{"vocab_size": 1940, "norm": "rmsnorm", "parallel_block": false, "extras": ["some layers without attention", "shifted keys", "gated attention", "value embeddings", "hashed n-gram embeddings", "learned residual scales", "skips across layers", "capped logits"], "init_std_o": 0.0, "init_std_up": 0.0243, "schedule": "wsd", "seq_len": 512, "doc_mask": false}
Each number is 128 + 24 x the weight over its row's rms, rounded and kept within 0 to 255. Layers, rows and columns count from 0. The size above them is the row's rms in percent of the matrix's.

# layer 6 MLP down, 192x576, rms 0.0726, rows 0-93, columns 432-503
size [100 114 106 107  97  95 115 102 102 101 101 110  96 103 102 103  87 100 104 101  95  99  92  93  96  97  98 102  99  88 104  93  96  93  95  96  94  97  90 101 101 102 100  95  85 102  93  97 101  98 103  89  90  95  92  96  91  98  97 100  98 107  92  99 102 103 106  95 102  92  99  96  95  98  93  97  94 100  90  93  97  94  93  93 200  87  96 103  96 149  92  99 103  93]
[[113 146 113 105 179 113 143 131 105 114  95 102 101 106 114 152 139 105  89 119 145 102 161 144 104 153 142 122 131 136 113 165 148 173 184 159  99 163 104 141 136 163 133 136 160  89 157 119 150 137 157 132 116 173 142 125 128 103  91 145 139 129 150 113  98 110 131 128 138 132 141 149]
 [110 134 175 165 150 121 101 152 150 160 145 143 122 104 150  72 162 109 136 132 140 106 161 119 144 125  82 151 127 137 157 146 110 134 158 109 127 103 142 143 108 174 161 158 110 157 116 150 111 125 135 127 150 123 146 110 125 152 164 111 148 139 161 135 167 144 144 127 146 110 102 154]
 [119 151 141 170 169  72 121 115 141 148  80 121 145 131  83  77 112 155 100 138 134 101 103  94 120 122 104 149 116 131 151 126 115 133 156 165 124 122 117 180 123 134 153 140 127 161 125 140 121 141 132 130 123 152 137 138 147 146 126 102 150 156 139 135 147 138 147 103 109 112 115 143]
 [117 175 130 165 149 163 171  91  75  92 137 122 140 117 168 160 143 116 101 125 108 117 132 149 146  64 105 138 155 163 123 136 166 138 139  99 159 106 168 114 159 151 149 131  98 119 167 169 113 142 132 118 158 103 153 154 110 129 142 139 113 115 120 110 128 122 141 105 128 167 145 129]
 [141 135  83 151 131 155 129 131 103 103 141 122 158 119 122 195  78 136 138  93 113 143 112 100 151 115 169  93 127 112 140 114 127 133 112 121 159 122 120 100 165 125 120 146 140 147 124 137 116 127 121 132 117 144 128 177 148 109 119 135 102 131 122 110 127 134 154 131 148 103 101  88]
 [102 150 136 176 129 122 152 142 149 148 152 116 127 150 139  83 152 140 143 139 122 114 155 129 161 132 110 134 140 148 125 139 132 111 124 145 168 157 137 149  91 141 138 116 143 154 105 140  96 111 108 109 131 134 107 114 129 139 139  97 143 155 129 144 131 108 129 139 102  84 110 165]
 [148 142 114 120  87 169 131 132 112 112 129 198 153 110 135 129 142 164 149 132 116 135 134 141 139 119 145 210 120 153 168 127 136 146 110 134 122 176 175 145 178 160 173 140 147  97 136 151 150 136 143 116 139 126 127 135 126 147 169 102 136 137 126 126 128 111 113  98 170 122  95 121]
 [138  94 156 115 113 154 111 153  94 131  98  99 127 177 112 110 143 103 121 141 142 127 117 122 156 107 129 122 151 152  80 164 138  96 126 118 122  97  92 142 183 105 137 126 106 138 146 137 140  86 126 128 149 128 168 141  81  90 129 123 116 163 125  92 144  96 132 105 101 141 169  90]
 [144 128 159 138 117  99 112 132  96 112 119 103 118 132 153 170 140 125 110 101 139  98 110 132 125 152 150 130 125  98 135 125 114 143 172 118 132 110 115 126 117 125  68 135 123 120 127 123 130 120 139 126 112 178 144  98 110 121 153 170 125  95 109 134 103 117 133 130 108 158 157  94]
 [144  97 121 144 121 139 163 104 101 132 122 121  92 138 127 130 144 142 114 121 130  78 117 138 108 136 152 113 151 160  58 122 122 140 127 101 145 134 104 146 156 116 161  98 130 122 123  65  90 122 121  91 142 123 120 104 115 108 154 132 137 125 154 112  58 131  63 115 122 113  70 123]
 [124 126 133 135  97 138  89 123 123 155 136 136 100 112 155  68 150 134 138 146 127  71 137 102 144  93 114 147 183  93 130 146 128 125 128 131 121  94 138 132  78 141 105 117 133 136 101 138 129 176  67 101 105  82 121 117 135 160 132 147 134 121 161 147 142 136 124 112 140 101 128 156]
 [103 114 160 108 110 121  94 110 110 154 115 101  96  90  74 104  86 134 126 136 132  80 143  95 111  96 131 123 110 124 164 110 115  90 154 137 157 117 137  67  91 155  89 116 124 139 113 163 127 161 100 110 129 139  99 119 119 146 157 146 157 120 109  94 119 116 144  94 109 181 153 163]
 [110 143 180 149 161 130 114 129 157 136 163  83 118 142 138 146 131 106 135 121 158 118 120 154 102 124 111 131 161 192 106 129  87  98 164 120 133 110  77 125 111  68 111 119 124 177 108 115 124  99 149 153 111  83  84  64 115  84 161 140 121 161 140 122 146 165 116 126  87 113  90 165]
 [126 120  86 128 170 136  65 103 164 103  62 108 112 148 106 136 123  95 146 147  99 134 125 135 119 133 122 131 160  92 122 119 119 110 129 131 141 121 112 123  93 112 157 121 114  87 119 141 144 116 133  91 122 153 122 145 172 139 126 141 154 107 109 115  94 130 163 132 123 161  92 142]
 [107 117 100 101 134 107 153 163  86  83 118 126 132  83 146 122 128 109 129 125  94 118 132 112 141 154 130 115 140 169 145  98 172 161 131  87  91 139 175 160 135 142 112 147 142 113 131 131 108  96 121 113 163  93 134 175 123 120 105 144 119 145 172 123 112 127 160 131 136 112 101 148]
 [111 107  72 188 153 135 158 128 153 107 117 144 136 122 119 129 125 170 148 128 100 168 122 140 142 137 140 152 176 117 140 167 104 126 113  81 172 146 124 125 121 134 128 141 143 147 165 166 162 152 149  75 144 111 155 123 139 144 182 155 105 110  94 157 135 126 114 121 145 127 134 149]
 [139 119 183 132 150 109 105 135 122 128 113 141 122 118 129 110 167 110 126 167 160 100 155 139 127 126 158 148 102 125 132 153 119 133  97 147 103 128 137 116 148 122 111  93 119 141 159 130  95 138 125 171 111  80 133 138 132 103 108 148 132 126 158 156 140 103 161 120 122  63 153 129]
 [150  66 143 135 106 133 140 125 155  91 111 132  68 119 152 120 113 126 121 145 116 115  80 140 106 149  82 149 141 150 144 117 111 127 172 109 103  93 127 137  86 139 139 104 127 134 106 119 147 192 121 110 112 123  69 110 121 133 106 123 144 119 103  75 124 121 109 136 100 130 155 104]
 [ 90 155 116 122 181 141 115 148  98 125 154 147 137 119 122 121 109 159 149 141 126 126 154 103 125 155 122 131 159 140 138 127 112 151 161 130 137 120 136 115 136 135 119 110 101 113 119 121 109 141 142 183 135 143 126 148 153 156 144 117 122 159 130 157 162 146 128 151 144 118 159 153]
 [122 173 129 118 176 140  90 150 156 188 174 126 150 119  91 158 122 157 128 162 109 147 128 108 145 108 111 113 153 123 137 105 151  96 152 152 110 106 105 122 104 128 141 100 132 133  99 157 127 173 160 170  98 159  92  90 128 135 109 102 134 103 110 117 143 135 139  84 132 158 153 118]
 [196 145 128  67 151 114 151 144 135 102 182 153 144 138 118 126 109 116 129 125  88 151 153 132 150 184 117 118 141 120 122 122 116 114 171  95 163 120 141 158 156 148 120 137 103 138 129 113 167 162 150 140 158 165 167 141 118 163 106 129 124 102 134 128 116 161  92 123 145 130 101 152]
 [137 180 102 116  89 150 152 121 144 173 151 145 146 118 116 162 159 139 100 156 110 197 171  70 133 111 174  78 140 100  96 133 121 128 185 123 142 152 157  98 148 131 132 166 112 159 116 126 149 180 161 139 166 150 120 171 168 142 165 135 170  70 121 134 131 159 164 132 141 132 109 105]
 [143  96 105 111 181 130  91 130 139 137 158 163 129 133 168 114  88 141 137 138 156 102 151 108 123 104 123 158  98 116 124 157 112 108 104 152 113 128 157 145 105 162 136  87 137 144 130 126 100 137 112  96 120 113 132 102 114 112 148 162 151  92 133 105  68 133 131 130 135 136 109 151]
 [137 187 152 126  86 136  72 117 120 170 151 157  94 107 160 110  88 130 161 115 112 135 135 112 149 127 102 110 114 167 148 125 140 124  96 133 154 112 172 116  91 138 101 107 142 102 102 104 164 138 128 149 132 152 157 142 160 122 137 160 149 132 103 123 128 143 139  93 130 160 108 129]
 [100 176 140 152 161 117 141 165 103 140 121 120 107 127 130 124  89 125 152 147 138 121 126  89 151 127 122 162 152 170 118 110 135  75 123 153 107 106 169 143 165 120 104 137 127 128 127 127 115 182 118 149  91 150 126 110 122 119 164 163 136 159 152  91  83 156 146 184 112 202 143 137]
 [134 169 116 177 143 191 128 137 154 132 113 133 125 151  97 122  91 138 103 127 138 149 124 131 127 109 150 128 113 126 157 128 142  99 145 124 123 109 134 138 111 130 126 154 139 124 161 139 142 158 126 145 131 134  92  99 126 107 152 154 113 122 120 119 140 116 121 137 149 152 121 126]
 [151 138 108 113 125 132 112 133 131 117 176 152 112  96 140 153 148 119 153 132 116 126 138 135 127 101 117 178 103 135 131 138 136 111 157 169 182 148 142 132 179 149 107 157 122  87 167 139 135 155  72 127 120 141 158 107 146 104 143 126 141 120 163 136 116  95 170 148 133 146 159 110]
 [137 128 102 142 100 178 114 120  86 112 114  85 141 111 139 123 141  59 132  73 126 105 123 129 144  94 132 164 116 123 141 113 135  90 117 104 106 100 142 145 120 130 120 125 101 110  89 132 153 125  89  85 139 110 118 162 148 106 166 110  83 122 129 120 107 115 103 139 136  77 145 117]
 [159 141 106 117 170 193 137 157 160 154  90 130 118 114 129 135 158 133  54  98 138 126  91 125 130 146 153 118 121 119 113 109 117 148 142 122  99 152 114 165 144 144 129 141 126 144 133  97 142 164 128 105 183 101 155 142 111 120 132 126  93 131 145 141 149 111 132 170 175 141 151 142]
 [155  98 112 111 106 151 134 128 102  79 131 130 130 117 141 146 133 157 169 126 192  98 104 151 116  90 125 146  97 103 144 101 121 108 144 137 108 127 118 111 109 119 110  93 133 128 150 158 156  91 127  84 159 149 168 118  96 118 153 150  97 162 109 136 142 132 129 153 117 135 134 109]
 [118 145 122 112 116 128 126 144 103  75 116 168 124 125  95  86 141 127 133 104 122  92 151 110  85 124 125 100 148  85 160  88 148 164 123 149 176 134  91 178 167  95 140  95 140 116 121 148 107 122 118 141 150 140 114 120 124 116 147  91 122 147 143 144 115 128 102 155 131 146  91 167]
 [ 92 131 115 127 161 116 140 111 112 134 156 147 112 165 138 133 129 113 146 136  87 156  79 151 112 104 144 119 107  84 118 110 125  89 125 120 110 148 102 145  68 126 108 128 145 170 127 106 143 136  94 118 149 143 155 139 141 128 121 136 103 118 106 120 158 129 148  93 106 135 148 120]
 [143 135 114 126 127 128 143 132 113 157  96  83 147 155 135 141 146 113 153 152 113 140 161 123 161 119 126 123 109 106  92 151 125 143 159 124 114 157 174 154 112 116 137 121 110 140 140 158 128 161 103 150 153 111 125 105 139 134 123 131 133 100 149 124 103 108  98 125 114 127 187 145]
 [132 119 102 138 104 110 151 103  98 141 108 109 131 152 107 115 143 125 175 153 145  91 122 104 136 162 135 122 134 125 151 119 100 126 127 130 142 130 128  83 141 146 138 123 134 125 124 103 105 140 108 153 121 167 107 104  97 120 140 116 116 152 129 137 119 130 116 142 125 118  87 161]
 [147 115 159 152 102 123 116 138  95 166 152 126  75 125 109 120 132 113 200 179 135 118 130 103 146 145 133 122 125 167  85 129 101 112 100 105  84 129  96 148  86  96 144 144 120 161 101 117 147  90  88  84 127 149 122 121 123 127 130 122 144 102 117  99 147 117  84 131 128 107 149 108]
 [117 134 123 110 168  57 116 169 141 117 144 168 148 122 133 138 122  98 173 119 105 120 100 108 160 104 139 175 149 124 113 152 109  86 158 130 126 126 129 137 158 152  94 146 127  87 134 109 153 135 147 106 125 131 169 138 137 125 130 152 102 107 122 159 125 144 151 132 128 121 138  92]
 [117 118 149 142 102 130 125 125 128 143 136 141 144 128 171 132 115 134 126 154 115 128 129 129 138 121 127 114 100 112 118 157 183 142 135 128 150 118 167 121 158 151  96 167 113 140 160 144 198 174 151 137 148 130  80 150 129 140 112 129 166 102 134 103 134 162 173 176 151 121 139 125]
 [148 131 117 117 151 115 118 149 129 119 122 119  88 145 147 124  84 111 115 108 108 134 150 152 119 172 115 140 131 130 112 128 156 116 150 145 154 151 136  88 113 140 149 123 207 165 120 150 150 149 161 109  95 134 149 167 103 103 132 175 130 115 120 105 144  91 119 162 136 129 129 156]
 [146 109 108  93 149 168 140 152  98 149 185 154 130 146 134 136 148 139 156  98  98 127 142 114 143 143 117 126 122 131 111 114 156 118 118 161 120 158  73 110 116 131 115 140 152 105 127 165 149  93 107 115 131 153 155 139 128 131 142 147 115  90 156 147 164 136 165 212 137 136 166 166]
 [124 112 127 207 145 137 105 112 157  96 167 125 123 157 162 134 103 147 142 136 114 127 116 145 121 124 145 121 146 119 150 159 139 101 129  95 112 142 110 159 135 119 115 122  90 180 137 100 168 107 128 134 119 118 117 141 122 113 113 137 146 116 131 126 127 103 159 143 146 138  95 156]
 [168 130 108  80 121 111  90 122 108 161 109 161 153 119 135 122 110 140 141 143 113 156 103 154 129 150 137 137 140  88 129 111 158 149 146 124 113 152 132  67 116 162 110 153 159 126 152 139 110 167  96 149 127 133 147 133 118 137 106 159 145 113 135 176 133 113 141 148 168 151 133 136]
 [182 110  86 142 125 110 162 132 112 110 114 111 132 170 118  95 117  93 146 106  96 111 117 112 117 164 134 132  94 189 157 136 117  85 117 116 120 116  79 168 114 121 131 130  89 133 124 179 157 105 109  99 132 119 106 149 128 129 158 116 141 176 136 159 164  96 164 171 140 138 116 158]
 [161 143 145 125 107  98 177 147 128  99  66 157 137 141 116 150 144 139 150 170 145 166 104 153 139 161 122 143 122  86 143 105 116 157 168 111 209 153 149 136 164 173 118 131 147 103 137  97  83 152  76 128 124 162 110 129 170 138 144 138  99 130 132 122 103 174 101  77 139 139 110 143]
 [103 119 163 120 105 139 113 133 135 125 146 120 116 144 149 126 114 125 111 132 135 160 122 176 118 128 120 102 109 147 144 141 134 107 157 157  87 135 132 117 170 148 103 128 127 150 106 142 138 114 180 134 108 117 100 177 134 122 147 120 115 123 153 131 132 148 136 154 147  88 167 182]
 [125 113 144 168  83  84 141  98  87 135 128 146 161 122 167 123 130 116 119 114 102  63 149 111 131 171 104 169  90 129 129 148 112 136  79 128  84 108 153 129 111 135 143 113 131 109 132 135 103 195 142 141 139 134 110 103  94 146 156 188 119 190 135 116 126 113 129 109 124 124 117 147]
 [146 139 173  98 144 117 146 111 129 111 132 120 118 150 145 179 147 148  69 116 141 133 125 155 156 107 158 110 150 100 136 143 129 157 114 179 118 133 174 127  96 109 122 124 135 124 137 222 115 109 152 160 149 174 141 140 154 124  90  98 154 136  95 155 121 157 140  93 144 181 119 173]
 [144 149 154 103 123 130 148 147  77 107 127 160 142 163 148 125 128 118 129 100 128  91 156  99 111 140 145 171 144 139 110 152 136 187 155 128 152 128 124 104 128 150 121 125 121 136 149 153 153 170 133 168 126 158  96  84 109 134 121 108 138 140 141 133 131 151 147 171 129 100  95 152]
 [101 134 145 128 111  90 147 132 111 113 131 147 139 141 130  96 119 126 184 134 164 162 142 115 141 170 128 128 156 120 153 185 123 130 166 100 112 152 141 149 147 146 150 109 135 149 115 203 125 164 166 172 119 135 155 133 105 145 136 138 123 114 112 114 113 128 128 154 123 151 163 134]
 [178 124  96 165 136 118 123 145 134 123 117 145 118 157 110 121 124 143 102 106 134 146 124 117 118 140 130 100 151 126 124 146  86 121 120 113 170 142  71 156 131 156 154 128 144 139 116  86 111 129 137  96 132 125 117 126 112 117 154  97 103 105 136 135 132  97 172 147 131 158 116 126]
 [117 128 114 135 134 145 156 136 114  67  78 120 135 133 150 132 147 108 133 141 116 103 153 131 142 119 127 141  83 115 132 157 139 118 141 166 143 140  89 126 102 102 145 123 111  82 116 155  58 158 156  95 118 151 107 133 136 120 162 143 114  91 129 101  83 131  78 122 133 142 123 142]
 [109 120 148 108 120 129 147  82 154 121 122 143 128 120 134 108 125 108 127 113 122 129 142  93 102 107 129 119 121 121 120 118 114 106  92 112  91 134 119  92 154 104  66 106 147 125 121 120 123 111 152 155  98 147 140 155 130  86 118 122 122 137 141 130 133 140 136  90 100 103 159 120]
 [171 102 130 141 107 150 124 130  97 115 157 120 119  93 121 123 151 110 122 108 122 159 130 123 138 173  98 144 163 133 111 134 137 156 100 194  37 107 141  70 181 157  92 122 162 148 115 151 145 134 173 117 122 104 102 151 129 114 181 139 125 139 141 157 123 121 150  97 139 124 144 146]
 [109 157 148 154 173 125 140 119 133 133 122  92 162 139 135 113  88 103 115  83 104 144 121 101 124 121 136 127 136 106 118 147 127 187 117 134 138 160 142  87 130 128  91 141 148 120 141 135 138 153 115 136 132 119 128 119 122 168 125 133 101 132 139 132 141 138 120 125 128 127 131 131]
 [106 172 133  74 112 134 122 123 113 162 149 143  85 111 144 133  97 135 109  92  84 122 128 114 123 153 125 109 136 134 123 123 171 129 125 113 141 133 127 131 128 142 151 124 119 112 119 142 146  88  73 123 126  91 114 136 100 123 110  91 112 112 115 154 135 133 102 115 142 119 116 143]
 [129 114 141 145 145 120 108 119 149 136 128 127 135 165 153 160 107 107 127 137 143 158 146 139 122 135 135 141 111 157 123 169 154 126 155 156 119  75 123 160 181 147 151 125 145 156 127 116 149 105 133 126 132 135  94 130 115 113 148 126 127 136 125  99 136 136 162 158 113 134 139  98]
 [137 128 133 164 169  77 156 137 125 128 157 115  55 131  95 119 106 130 141 132 141 168 130 146 101 139 123 126 135 121 164 146 132 181 112 151 113 129 161 145 151  99  71 115 141 164 163 139 116 178 107 160  93 119 115 105 145 132 140 146 118 115 131 105 161 114 145 197 153 125 121 192]
 [110 141 161 143 132 128 161 163 123 113 113 126 127 123 157 119 106 184 109 146  94  70 153 173 125  96 149 107 168 146  94 144 118 171 126 106 117 143 156 155  87 121 171 135 128 144 118 124 127 166 150 153 135 153 117 137  91 130 139 124 142 136 103 104 108 149 126 119 125 147 178 169]
 [133 148 110  78 162 131 116 109 129 104 123 136 140 135 130 138 162  95 142 107 101 125 143 142 119  98 149 126 107 132 102 129 130 157 125 166 148 111 169 134 130 144 117  81 168 113 132 140 114 146 123 154 140  98 139  79 140 149  97 131 142 140 155 136 142 172 126 109 124 183 158  96]
 [ 90 143 132 113 160 122 116 135 116 113 162 133 138 148 144 115 145 109 147 172 101 120  96 140 139 122 137 140 167 135 115 138 168 130 112 101 157 144 131 170 121 119 121 114 117 113 100 170 132  96 167 130 126 100 166 128 132  95 142 120 123 131 153 133 126 135 139 146 130 116 122 102]
 [ 89 107 105 177 143 114 159 145 133 130  94 100 117 126 167 110 132 122 152 177 140  95 161 131 157 150 128 104 123 126  97 141 166 101 147 121 146 121 119 124 103 163 118 155 166 145 146 141 169 186 133 144 125 152 179 111 160 131 181 117 130  94 122 137 143 136 110 196 135 196 157 101]
 [161 127 118  93 129 133 110 144  79 133 153 139 149 178 134 123 121 183 118 119 158 127 180 175  97 116 127 142 141 120 170 154  89 105 142 135 122 139 132 166 138 141 126 121 141 124  81  74 131 149 157 107 160 139 146 153 101 181 120  91 131  87 111 152 159 126  80 131 149 135  99  76]
 [128 122 114 107 113 106 174 134  97 124 131 140 116 135 121 113 172 151 112 129 163 113 169 121 139  97 131 196  88 150 152 125 102 147 112 104 147 137 136 143 151 164 132 223 150  97 159 173 162  89  99 143 161  81 131 133  97 113 105 107 149 162 123 166 115 150 150 143 123 130 113 126]
 [132  99 123 173 125 144 157 137  98 167 116 132 100 142  88 141 110 113 115 103 135 105 137 133 140 115 150 154 126 134 101 126 126 137 162 125  84 143 149 170 140 127 167 148  79 159 112  77  90 166 117 125  68 143 128 172  74 170 119 145 100 149 121 130  96 116 137 106 153 110 137 160]
 [105  63 101 151 155 106  95 103 166 142 113 111 137 118 151 110  92 105 109 140 105 123 141 120  86 120 141 107 108 124 182 157 123 138 143 106  71 145 141 112 122 127 136 143 116 202 115 170 108 227 117 156 128 151 132 138 106 115 127 141 123  87 145 117 151 104 109 138 132  81 109 104]
 [140 131 123 124 119  98 118 161 135 152 144 136 100 112 138 163 105 123 133 134 108 134 124 171 129 143 148 156 108 121 146 114  99 124 133 103 126 105 129 124 117 132 170 105 124  98 139 142 166  82 125  70 125 143 143 106 144 151 175 130 139  88 102 143 174 131 153 136 148 168 139 167]
 [125 104 177 111 182 133 142 130 144 120  98 143 130 143 150 121 124 175 124 155 109 139 107 139 108 117 150 126 101 145 141 138 161 123 134 174 120 120 101 171 143 146 114 116 129 152 126  98 114  95 110  95 156 119 139 109 127 113 145 156 117 113 156 132  87 199 140 137 146 109 144 160]
 [127  85 148 110 145 141  78 119 122 112 112 131 111 133 134 139 150 138  57 111 149 109 106 144 108 155 102  78 134 121 116 123 107 147  91  98 112 107 110 123  77 118 174 126 112 129 132 115 105 103  68 161 134 139 145 161  94 124 131 127  99 112  99 160 131 137 133 127 121  89 116  93]
 [157 131 115 121 129  97 139 170 103 145 116 176 144 138 127 181 115  84 139 112  93 136 117  95 126 139 154 147  67 113 152 146 107 131 154 135 127  90 151 149 112 136 131 145 132 124 131 158 137 128 107 103 110 108 112 121 165 122 111 113 144 135 127 146 164 116 117 110 127 158 200 160]
 [ 85 146 137 117  87 119 108  96 123  85 135 130 126 146 145 104 129 112 118 152 139 159 154 110 130 168 109 126 132 146 117 157 104  86 126  86 115 118 107 110 115 111 122  86 113 163 121 143 124  68 103 108 114 129  97 116 132 111 147 128 159  70 158 128 122 143 138 125 113 113  88 147]
 [136 155 159 126 127 159 145 123 122 121 143 126 160 129 108 135 109 118 111 120 149 137 108 117 132 167 130 124 112 123 187 122 139  94 146  98 112 139 142 160 105 143 123 142 137 159 162 172 136 100 145  95 117 115 104 138 119 118 149 165 122 142 135 125 118 160 122 100 131 108 144 154]
 [170 120 107 119 129 129 135 139 163 107 142 129 151 140 137 177 144 115 154 158 152 180 134 105 153 151 146 155 122 132 149 123 131 127 137 145 152 140 132 122 130 146 144 136 121 112 158 105 124 179 138 135 121 111 116 117  88 142 101  95 126 111 137 117  65 125 146 123 145 102  95 124]
 [145 156 140 156 121 119 151 106 127 148 129 150 118 134 106 158 164 110 111 118 130 146 160 171  85 120 134 121 151 138 124 146  97 186  69 107 151 183 110 101 137 126 126 103 127 171 119 125 156 128 125 154 119 132 149 147 130 133 112 133 104 122 168 133  69 148 163 124 100 169 126  99]
 [104 146 121 125  93 105 149  85  83 155 118 105 129 153 128 110 111 141 122 134 144 118 140 120 133 130 126 124 110 148 123 101 114 138 140  99 124 127  98 124  85  91 125 146 147  99 129 124 128 131 107 139  86 120 122 131 126 101 144 130 105 115 162  99 136  92 104 146  87 109 183 160]
 [121 115 140 128 134 128 173 119 162  77 111 138 112 179 109 144 124  93 100 105  72  93  85 165 150 148 131  86 115 154 141 138 113 100 107  98 164 127 109 116 119 152 123 118 114  81 130 132 144 135 118 112 123 117 113 127 140 111 133 132 110  92 140 113 140 113 168 132 124 140  45 141]
 [126 117 104 159 108 134 116 144 142 122 143  98 111 150 126 139 127 101 158 132 145 131 131 107 146 131 129 140 119  95 170  87 125 151 149 139 108 108  53 120 132 131 164 182 143 108 106 143 152 169 124 117 110 165 110  68 101 123 162 141 120 109 122  98 138 153 125 139 151  87 148 117]
 [144 137 168 136 155 135 156 134 127 102 125 138 121 110 103 134 132 124 135 104 113 144 136 129 143 126 134 151 131 180 140 136 113  74  79 121 119 139  86 161 140 130  97 140 126 110 104  97 106  99 154 171 158 103 133 132 158 140 117 139 122 162 150 130  93 137 110 105 143 192 107 145]
 [204 137 147 116 171 139 105 142 133 145 152 146 149 157 107 128 153 102 110 109 144 127 103 118 116  78 110 133 125 130 183 163 125 146 160 162  98 113 159 154 137 131 111 110 116  96 110 165 150 154 150 164 103 150 140 151  98  86 106 121 144 169 151  94  97 147  78 162 135 129 164 146]
 [ 74 142 109 180 136 125 106 139 150 131 149 164 119 144 122 155 137 125 149 142 116 156 186 142 115 125 139 142 109 125 124 130 124 133 162  93 129 147 107 118 141 137 141 113 162 180 163  91 103 161  95 169 132 150 149 162 120 161 144 132 153  99 131 129 136 126  94 134 147 162 173 112]
 [155 117 175 143 161 132 122 116  74 126  99 113 149  98 152 132 118 119 187 157 185 122 143 123 138 109 127 121  99 113  92 125 118 124  98 139 111 110 113 135 137 117 120 140 140 130 123 118 155 182 115 147 119 125 118 147 113 120 135 142 131 133 118 128 144 133 114  77 123 117 100 162]
 [126 151 114 146 119 102 108 138 151 158 123 131 142 174 110 142  97 157 156 143 150 145 126 141 124  84 131 162 128 149 125 132 117 149 177 156 146 157  68 117 126 132 142 195 129 125 147 134 142  93 133 120 141 145 176 156 117 108 107 117  96 150 116 109 168 117 121 129 144 112 150 140]
 [140  86 113 134 108 142 107 168  96 110 125 114 125 100 135 144 145  94 105 141 109 123 132 161 165  77 121 135 156 101 107 156  77 128 119 115 180 119  94 165 124 163 100 113 104  92 115  90 111  97 151 108 140 135 112 134 113 127 132 163 120  97 124 137  85 105  81  93 111 125 114 169]
 [115 146 118  84 176 131 103 171  95 150 106 146 164 157 135  95 125 144 142  74  90 122 101 123 161 145 127 134 140 116 138  99 114 151  98 111 174 136 154 133 120 121 136  96 157 106 134 155 138 148 120 147 140 150 137 155 138 159 164 142 128 117 142 162 142 127 139 148 118 128 151 119]
 [121 144  86 133 139 117 108 152 100 123 173 106 129 132 101 141 142 126 167 143 109 118 151  99 133  88 145 183 133 107 172 161 135 145 166 115  92 123 130  98 121 116 146 146  96 149 171 171 122 151 117 165 162 141 110 174 149 131 127 135 139 135 111 133 126  90 162 105 100 126 134 112]
 [108 129 144 135 121 141 122 138 131 132 118 127 165 118  82 150 140 148 101 155 115 141  96 165 136 170 137 132 197 100 112 169 125 113 162 101 106  87 115 146 127 129 139 149 122 133 128 145 106 130 142 131 112 113 111 109 118 131 166 159 138 104 119 150 121 150 153 126 157 127 149 143]
 [171 150 199 136 170  97 126 157 142 112 158 100 127 111 122 114 153 146 114 131 164 142 156 113 133  98  92  94 149 103 122 125  91 152 164 183 136  93 126 102 160 143 145 140 124 161 116 101  86 127 119 173 136 156 128 127 128 138 122  91  93 150 146 130 136 133 107 151 138 166 165 144]
 [129 138 132 108 134 124 139 102 148 144 129 141 109 128 145 131  64 117 138 185 176 118 100 144 103 154  98 133 128 125 144 143  95 142 115  98 125 166 131 127 160 131 126 111  80 144 137 117 121 126 150 122 121 155 142 166 112  94 117 101 153  98 118 119  97 179 111 119 134 163 101  88]
 [137 112 111 179 147 150 136  94 116 146 143 133 112  87 136 117 169 116 136 100 146 105 160 135 128 130 129 126 137 147 140 162 140  66  92 131 121 142 125 125 146 140 100  99 121 149 140 129 144 116 136 150 139 121 138 108 121 126 143  98 125 106 119 150 145 164 144 121 106 137 127 163]
 [119 157 123 123  93 167 106 114 126  84 131 143 136  92 115 126 125 139 155 141 168 125 142 123 133 132 106 138 138 133 123 137 135 136 109 147 144 150 141 151 117  98  94 127 123 119 142 153 146 162 132 132 107 106 115 164 110  97 120 153 129 124  98 152 132 155 116 142 115 157 142 153]
 [102 158 146 105 128 139 103 117 114 113 130 144 134 113 120 113  92  63 123 138  81 105 105 112 148  77 120 161 172 109 140 133 145  71 112  97 130 122 148 124 113 121  91  81 161 129 130 121 156 115 137 121 138 111 117 149 138 118 127 121 105 132  92 131 127 128 123  75  96 133 118 110]
 [115 120 132 126 148 133 144 146 131 135 128 109  75 128 168 100 146 163 130 113 127 114 123 116 164 128 119 121 130 124 116 119 141 120 115 137 167 143 118 146  98 200 173 137 135 130 137 123 142 115 109 144 148 109 134  96 127 170 107 160 158 128 190 114 152 137 109 123 157 131 106 158]
 [179  92 105 104 104 101 100 131 124 113 133 132 146 148  99 106 128 104 126 119 147 128 117 136 160  89 132 121 169 169 120 158 140  76 111 176 118 116 128 110 156 122 129 121 162  91 138 107 149 125  88 118 104 129 149 133 150 117 152 160 145 162 111 137 122  96 126  71 102 164 173 142]
 [136 128 149 119 105  86 169 154 152 155 122 119  68 137 122 176 146 117 157 164 151 119 148 142 123 103  98 112 140  91 165 153 115 151 160 164 102 146 128 136 168 151 123 169 147 152 166 166  80 172 126 138 137 141 115 133  92 119 112 115 125 139 113 120 134 115 143 137 129 161 141 113]
 [132 120  79 120 132 141 122 116 146 142 135 109  78 128  92 104  69 129 152 122 208 149 131 129 141 110  95 141 126  98 119  97 118 101  96 163 146 120 132 177 137 143 137 128 136 177 123 109 100  98 140 117 112 125 142 128 127 113 115 129 117 158 115 116 120 130 110 174 111 153 176  78]
 [165 111 148 137 118 144 102 136 145 128  87 146 152 124  89 122 125 118 150  98 168 116 146 127 122 131 117  94 128 119 154 142 126 118 123 105 110  99 145 157 149 122 147 134  65 113 128 128 129 135  87  70 150 144 113 164 135 134 120 105 154 132 154 151 141  95 102 108 125 148 140 117]]